{
  "n_kv_head": 3,
  "d_mlp": 384,
  "vocab_size": 1024,
  "activation": "gelu",
  "parallel_block": false,
  "init": "uniform",
  "beta1": 0.9,
  "weight_decay": 0.11,
  "lr_head": 0.0175,
  "decay_shape": "linear",
  "train_tokens": 85080000,
  "dataset": "wikipedia_en"
}
Each number is 128 + 32 x the weight over its row's rms, rounded and kept within 0 to 255. Layers, rows and columns count from 0. Numbers have three digits each. The size before them is the row's rms in percent of the matrix's.

# layer 2 MLP up, 384x96, rms 0.0878, rows 348-383, columns 0-95
104:158152142153159170134112166070153116091112112184150079176185060115129127129094198101164110109143116138154191112151128108091178124165123186085095136114151136188119200090144158099125126119096109151133146118150134079091082131084127123122111170120151101145137104081164067097083130151169168139
105:126171089133204152116157156089159098155095157186118146123131049116220077109135168109138148185149127143088108107088144151142120130166179150162172105150130112127137187099150110120178123156072088158115193112150112132113103153132159156161115112092157124138131147094145123113111059096086149088
105:094111113194140207180115133129145150077102110139161158118169144060135145163100181117150125132128141150079150108124161081114162142127118119123109107098163163186084162105132095079160114133168072160118134112128121082058160067125134185090131113124114039092124107102140169146116074148133127126
087:064119140142120080160130162093098198150161149152148154087103128106169089199125200173084065124176130073185078094095173141148132139113102111118121150130183113101121184124038115144124104084120168146157158136121161097123111138105075129149130167113124098149115159105117120163129152147117117097
093:141145107141157137106121154092174103148090074142109167053122202102093112157110165169160135058112110141103173107159173164137136149164154109121157196148168108181103144054075145095150132135189124091109121099108107163071143086121118171107090121140099079121126138097121126176111137139096131085
102:107170182124068116090123134096140115132131164113105176150126148111187108093146123155151135153124159159148137105147093104093148168130050126109183124147171107104118085164165133142112153126128115175125163091149125175085078146075113098122053151194106159062129189102146133161072106142118137062
095:131139125147136186092172125151124121172137135174123134149165109123155134173159101146134087111137125052044153112134125117156122125127060187136112080090171081133122180116070092149068121185150147173204142114139078147150096131147140087125135070133124072106158145115161083155123090093127157127
097:142161121168131158068097147098085129152190143129112179152208131111112160103090142141181085093140149133086086142108103119103094178097119093108117108150158095210099140181111145117169180143103140140115141130123095121114166144156089087079075126181216118082138158159099128142128133092129140151
102:104189168192104131177170123094119137092082122133120139105155145115157135153141130130135074160178111198118122064092149077123101197170119114207150102103143136151126157162112118060142138102118135111082122070103073126098179069100173122151126128147117087114118113119171126131085150130144174158
092:121116104144130117107081144163056146207162155210177110098168091122150090153142167130148128101183097119076119163107110106188119185189121083081139118060171106070125143181113126128081123139124139193171137136129126140137079122098155146118129079141109101094163155101135130139140121116102124155
103:128124159147121115090165202154157081130085127109159072122124170058101076141189140123144080080126175188171093126103120189123192113172131136116091121120090103119145117136120139141144122203116161172194138154107094101117108091111171129143130113138122105132102132105123102063073071126133154151
105:064128178166148121111075110142142148095184108150118161187130084120139140141113146138109131138194128141099113134123183104153132051144122161088163186066189133163095091137091133139096128134077168153156156167111099078124089139118150133089082106146116094102178186141186140104088099096127099121
113:114115147096150095124117169074128118166060165120152168198188114090151149149093157103125109142142144084173172136104096093144140162163112158153191060124135098139129181126103158113151144090172131149105145144097146151154081175055137140158071110141159126059128137117181090106101109082101125111
094:118127169158086098165137120129145179133183152128079165102176092123132131127096099119138140105161156109120189074112070069179114056146115125142125118128132123099140198127058138063197154125145120149112094050136155123125154142142074119081115158148135146088107146160168121121075116124182123112
102:161142173106125147139085127109096134213090176167174153182101148085109124127075170134154121158155106112151110175093210125150136167108101141107142126128123132139113144108093110127119152134099172114151171110090069123111088139046162157119076138127167106054145134099122136142056101119096167167
089:074150142144051092113121158146131133124087167168118123152130149092165125095142143149117127139187173170117117142133196089148159101128109070101124171156181181144099082161136135097090171184141149143085096099112129125132117142095124128097067130208132056092145149130123130175129075157107139069
087:116154111131068188117148181133103140159151167165044093170117160120163045120102127150137099145141181113097109109128107107138109150121092169070119122178109167156129162154123076109071184120087152178131123124153095135136158132115118085119082096115191122124122133158102129188142060165152155133
107:135168163126122128120158105127068170155154134196138154081144118082104168185173113107125110084140117139167113102125135129171146136102150113166117136102131082119175091145104131076128086111101139099225151089103132173138169158068165196139079126126177132064149157085115167120104130084131159098
114:142144101173174106156089186110132111145153166125137104122186120125151140114155100125155126172151131170154146153088089115190121181102161111148161092136103119052075173066119050117124136143133108162148187104144184165116134131066199079128119099167118139072165156128117139126102141106099092127
088:121120177169128158162125116098141173120117161151065162147210165082144120107131122148155123171120164155138158077100110135127163130113123086114117103086191143171119145159101125107131119179089176163070129091141125101111193090141104107090125113133145153044072135178124111110075074170125122081
092:145185124122132109149142130049118089118136140169107199104129085064184102093198123142109185146141129083113074157096196172109194148134115153122171121120110079071153081179112083132143140130079124166114084131162136107126116074134093133119130112171160109161163140127146132114112097155158144125
103:126138146148111160159139172137141187107123121106128156156180104122169124156137079127140161132140135115100073116134072130140127142176107200144137153114183168120123161108120168166176109086064107156199173109077130126084198074120111124176082135086082103095150166106129078130089084099097132103
083:165152080110111190143223130152109124128120154173208072090150098130176091122178121164140086123146138087120119116102159180136181132121124103174112118121124145140157133064168133130233120124077098155126132118099091119144072119126158114114122132121117128128129171097143140063131079134116145087
107:110159124124142099176076156087098127138093143115174124124147109155168093192100137139119095101210141087129139112106099105185115146157140107145116095116224127053093113085139077137114129195124120137128149162120087114135161086120131115161090108218163095142077167124165150120148140110092110148
097:048157104100218135149114118146118100117096171148121179176114124123158112165117206126192081107136133083089172159134147186153134127172152100122105176109106154109105131108111166176127135096074073138130154111127104148091126133112097173116088109118110161130131165099121118116108092101097159043
105:128157111084096114147087151089105120162141104101082138150114118112169119155136157089164114138142115124140139153143123135173193141129087132190192129127141143069135120134153109091109073132143140146171163117163065116078208137057092136173110159149175157111149130056141054147101153066118152102
092:085111182136095134169134114118130077108143127182083156134173152073117161149071148086151145114158129185135091161045134184140151144120142179097162155126139148114127120111096109106131166140164088155122125106047172115071116122123146128102110143179158159133136128093213075156129181134127088105
079:032147094096100150171101138091101094158124148141149132078176171125101085121164169116100168110128078175149137131095112123154148085149041167098128113139126112147178076069144108103141147148188162120165116110179111139152147108112184111168126125111131106107101138182122114071115162109132192130
110:135132172118159149193140182115134178108116122086148159142145146152245124120115117136148129150164145116134125104082114124127121190134059121112142080087163142115067109169160170134075135122091171137109126148124161158140114115084078158139083081091127106094096160169131119155101132075050140137
108:104158188148167168150120125079105134146080137100151128151195109075143080119126152106144121161154122119158113102092073162114106154147154128137093088158171156181068135140153099105107123171142100124127212117104163154144164142131095086202093113107105177061059126149131137128125125073079136144
102:133171126109097199152144183078103155116161165155114078150133170148138158113198106079103147153116169119204156077132161127134154138121141089182104093122157121159136116084059150099112133117159111151115125097103092087090096105111104094161088088148193133156141150131171076128077133156074128118
112:128170135117125173107093150121135170125108080174134067158127215087128149141187099092163114086102151111131078083121155158119139129161063141129187104119154182095146167104084136095082126094177120131133194092143125109104109120081148190115078152151083137134100103156120075132098166107116095142
083:129106145140124166141153149146101151149102167183046154162112138056091141071117120182149109149159185211102095076141145104135152138113175132096138095090150144159132099159134159108102154146134158191110137152098149096121116137075115104146109141072086137099116112120155135173063115110121139043
110:077149115208133151140133136144109165093115106093102098183137133071112122141133166072176129072158139158188131131101119120149122204202072126141192151113116056042117179136121104157152160087149107180157138111122131137115121126094155157139121121114148166101082128073146121111105114118136145126
097:098174178166178164133153162141082126111133100130127166109160112154132116124162147131162041183106083142128111121140133107069130163121154133127114134096147098132181124086225117115138042069121089202101117105147085104150135095118198115107088148148186117085135152145133118126124137144121141149
110:118223140167147143167088190043132112147140161148122083138175131140099071135125097152144149166172132113111124064081127069151069126116115142130141085140125140128132181141118117109120183130125159134147133067116096107129200136116200116139113073150127143096099138111182139153081143082114113126
# layer 2 MLP down (transposed), 384x96, rms 0.0679, rows 348-383, columns 0-95
102:114074152110114091128137112110107113110104075050182185166076171130107174110115122106134098129117153130123118130116103107167155104141130136122112100110117073102089077157198121160115133166156129136157119140097118121111085191217163156082207171113141152093091156106098157097155130153145144186
102:133134087104123123172090062107163124162128088105149128114101121150142108175100178098122126096123142114200167162138094109117121143117181096175131162178101133079129148127149117141131131090100079136138135134106146184143096196095168087109141121138153232099094153033130150095102151094093141154
106:125124154086156093129113112102115085137133084142088111128105077118152155147088120077121120110134152106155129142119128092140135097113136147144109143042124123138122161150157186158066160092110143145156127127152131181125167167209132162173179172101059116071078085107141103158157143060193151177
083:145089191152091144082142098094100127126128114132076123116154112130140134149106114129129189079104117092182162181153186139155082104183115129083063088144119087123124150110169156162144202107127146067056135133142148102145181139149123162097121143086061183151132083125102139121154139149183115123
107:149105177119135140130126118135116172125110121118092096133135099166169160076123088167116136128119174095146149160120086120112142106143097127129112138079069147226121116155165087131132169165178123111106136104138139078150123213132127126135137165054127113101018119130122104103132140117192083190
099:078195128137124127158135160165135090154124101150160115091138191160121150168115163109146077165141141101066173107108091128170134116066063103098152139171128137076120106137160128071149115105161139174116103113137160119165132088068152109073122105134158138114129181091148113197047140144102151097
084:105146110154190099138096154154157192133102139088094092186151154098113187129106112144110093159046103134156136070127112143096150120144147138089146151152060167101170087217153099133102158128073113155107172142129157137130136126130142140079151145161164110125083112121081066125137175128103070123
104:101177154090118103183123075128107102172101149119126183071109143175134129068104051183101202123140108062177110135155129165123131117090117145146106123170160136122096143159144126169075103135162095133112128099136175164096136113172110115170124111170145145162111102125130097086159116189092063135
091:073105105128161093098123127147136073106162101142176114108081120159102111228134118066066184140154189118155157174120166128115152133081104130181115123122124128155072125098166155110152125118124106156192113095133154125140147192162128100144181149099077108062138136134097110177099097105116145113
085:110097122166145131146102092138119146115103127132078103096158088176137146124093117100159189164096139099079093142133134169123138134118180136181140123069118200153140117113120142145107229066100134155083132104174113100080124199105086125080151139120192118157121116117118084090163170100154175138
107:117139121066186144133144105138143089131128114105107198138130119172105150049106140148151108074080086136137102152128143141139138149090145151094116125083144093119195175187153147140174147111096126138143071109101118086160179110145123129085206140066171150145178119124074158087144132098117085173
097:132145152140175134126174144139091131143139150212110141169124119143084095103103125079133147144110111154102125085119144154021149126040126100165109107147158149179133115086083149179110146118136110114163060109128157155129049158100185183133088116138097114103186108117140113168134127123153093120
110:130145091105094072161162129116093097106119146177102139141128102144178162138111151099093115207187159119155130134169066143065116146146112141112123096139094097120202113109018096076194149165140112130132123118122105143096131167179144111122127101125169109136112181164173110109107157108081149120
089:101121060093072166154157121126158099102142155121130170075128112090118161118100120149046143127141107108110117142147124150089174137050087210184084133156150158146110100139154105134129132076097122159094126137102045179167102173168112098169123155100162112127137130199146147129148128140103156118
099:147172110123118202165094142144088072121149088112116150167115127149200146139148146101131110142142141083151144147072147130091115143087132177159142174100148141139121098105074147108114136138066087121119168071081116123150137147158127136083136068079121160067151152200139118199100120161077076136
092:174126171071129182142123140118144121082154111165106093082151122131127144095124113132068103092099066127142098101150095145132092114076100173165169103118122118087180161129162187143120125081101127137142174156160183167178086071099165135164190136087104166137120113137117082094109167125130138201
094:166088187139166084112158117124123097143102069122155082083171149213126134093127141165112162098158096123156093123142156107117166084196140152172114132129145114093098095168197202072133108134125131147086128107115169123109138115103114166163156158127116149124095113122102046083139137175095148096
105:106147162135078121137113100121101152197151199105095126105108072062075163138123121141189144117126094112137123161120165125122098167117198149094118137176122125162139120116099133097140168111150123074115096101216106099109132124125179127146081047139170176145137111153130187083100122170154116109
111:128122095145134100139145103093110164132140134087140176123214113114141105152079089126053163152193131101139148176137108104094156119122202117141120143111114119094110162075106095171128153187164068122126115131106103118094138117142171070108140150142110139155174117164096154084164187121065080186
090:149143092125079132157167098097114094126111127146167126063113176122065144160116124150073158051135167130163088143153121174115143125075098187161096122152149135107118171160176153160080128077132155144144110093135138166136090101156095176144185120084066143055172121132141113131155084106104157151
102:113059097124145096132159169186158117131121117105142096128100154204077119103053170111146133114135112126170178103138110119170119120092121150123150129144189210143112136142147092092070113079159112097133179147139099161111157177119144179095174148088160138130061099145088120120138144086081151100
099:121099105119093167102125159140144173132089127156099131139149087144119108159094113161128170174110156134159145094116017117100174137151131091086088196151135120203165054120158185098136123131132076148166155128127099156104142074062207107134113153132119106151137120124137133079129114115121109171
094:082097134092160087154114139169194121171116114069063162156096109165114127108088153125114199063163103136113154132145125104119116107148104101125094110099152096118152193196144112140077131121162156113160098123141147136161181128071145172126165118139177157101114074153108128103115207108075134146
089:098089137131177081127113113122163143159113139161133138092146118183154164170103099146155112158124092070094103169119081097153147116122169070124152132082121149112208159127164115135115207144099057165101105125124120130083192114128110122125133113114157086168075103137134165085150206107074115162
104:150153097090051123141128099086163148145137112149089166173148156176143113110113122148124120096120168086138188193115131107128075146045135127125108184059061080130135120113163171146099105112129111136130107153106127109185117170130139142198091151102043152154077133093152140142127141152136125100
097:121155137112077099187127113115097078170094139144119132140126075085086088130134146081100090082193118141140149211164169137066120069146121147116136120196116114060173127152163114174134118148130154147133164122169109090129139153148121118116122168111165164151058077187135110143142116087150151163
080:188105144134131081110184136187092121102129159111102131194062106156179098179092093135141132161127184135082132180170160106101112149110121087113154136125099118175135131128097054118137069108154122119139078181171124121145097132138097098175202126142109140115090140112100184128146073112091131154
084:110073113138140104154116105157146141082117076112190134165102088137122140134110106132206090120063128149080110147081143143135103137134179112123143168105154153133106151150085124164088166125114172105112123126095121125093125104137163120129141190111147141133206124137110077110160124107255075133
105:168073109104146145122176140151120125174099115103168103079127123184099164121115146121177071139161076138096186097101054128129168162132123152122136092132155095118122061129188193120141122097063137127095058168160191110116138073102166128131092131139133159158106115162128150181121153114111156148
104:161125136033066107140173153176113126139153168163152129107162154135144184173133082125123098125085117142112129149156072125181126099177100154165167173103085160084105118107125108144150152080096172127125088073133073097134128127114146137109130119135138090105118107092126138088112126144126239180
098:080154094149186151126206169097115144101129136154128056120108110037130146166155115155120117198168113121170143065151150162125129149212166079129125163096110106158124126159094135096143106140128079119119093104089109084135155100135125139118149095122102080132171147153147092140088138193101130097
113:175121137045136145087058122105094138106181085124105077139139197135118163141139113117092094176153165135155130114108091173104151172145191117105108109130116148140117168173104110093096174159153065111143050164161138094112138072129070144092120133079154108186139113144157153155113125154127116146
066:100135136129166041174127159139108127123119151175143170102152164153142120118159127099055168066138108137178076151157124172099103089103040171086137140108143141067094154135125144159110134092131162139151130129158145167144078057160085133121127091151114111151144114150145104116112099141125220148
116:154100112216090136089149115135088150099159099154165133139107160145083147074142076112123143116111158083123107162090146136121158188152197118140152088176150074079093070111121093125131160128166136176168120143167154080125184102138123091136167124106128185101149122112066115066138175141147138108
098:149098125106157095075159130144119134154165121084183136113104146129105170088076134140134142135126110085110130060184146111168101063184164131113169180119187149089124174162079196176106102139154163101163162134126150092114183168128117111111137094150065159170157137091109093084105100109105114118
117:078170144146194104125083152080107149108139101160095169122201143079129115139184156135102108156126152108147140114159096117118188142138141075173123121132133148129115123116153146100164132116115108113169098067124075215123160130138107103157086207179098108091148124126148086049074106126102113126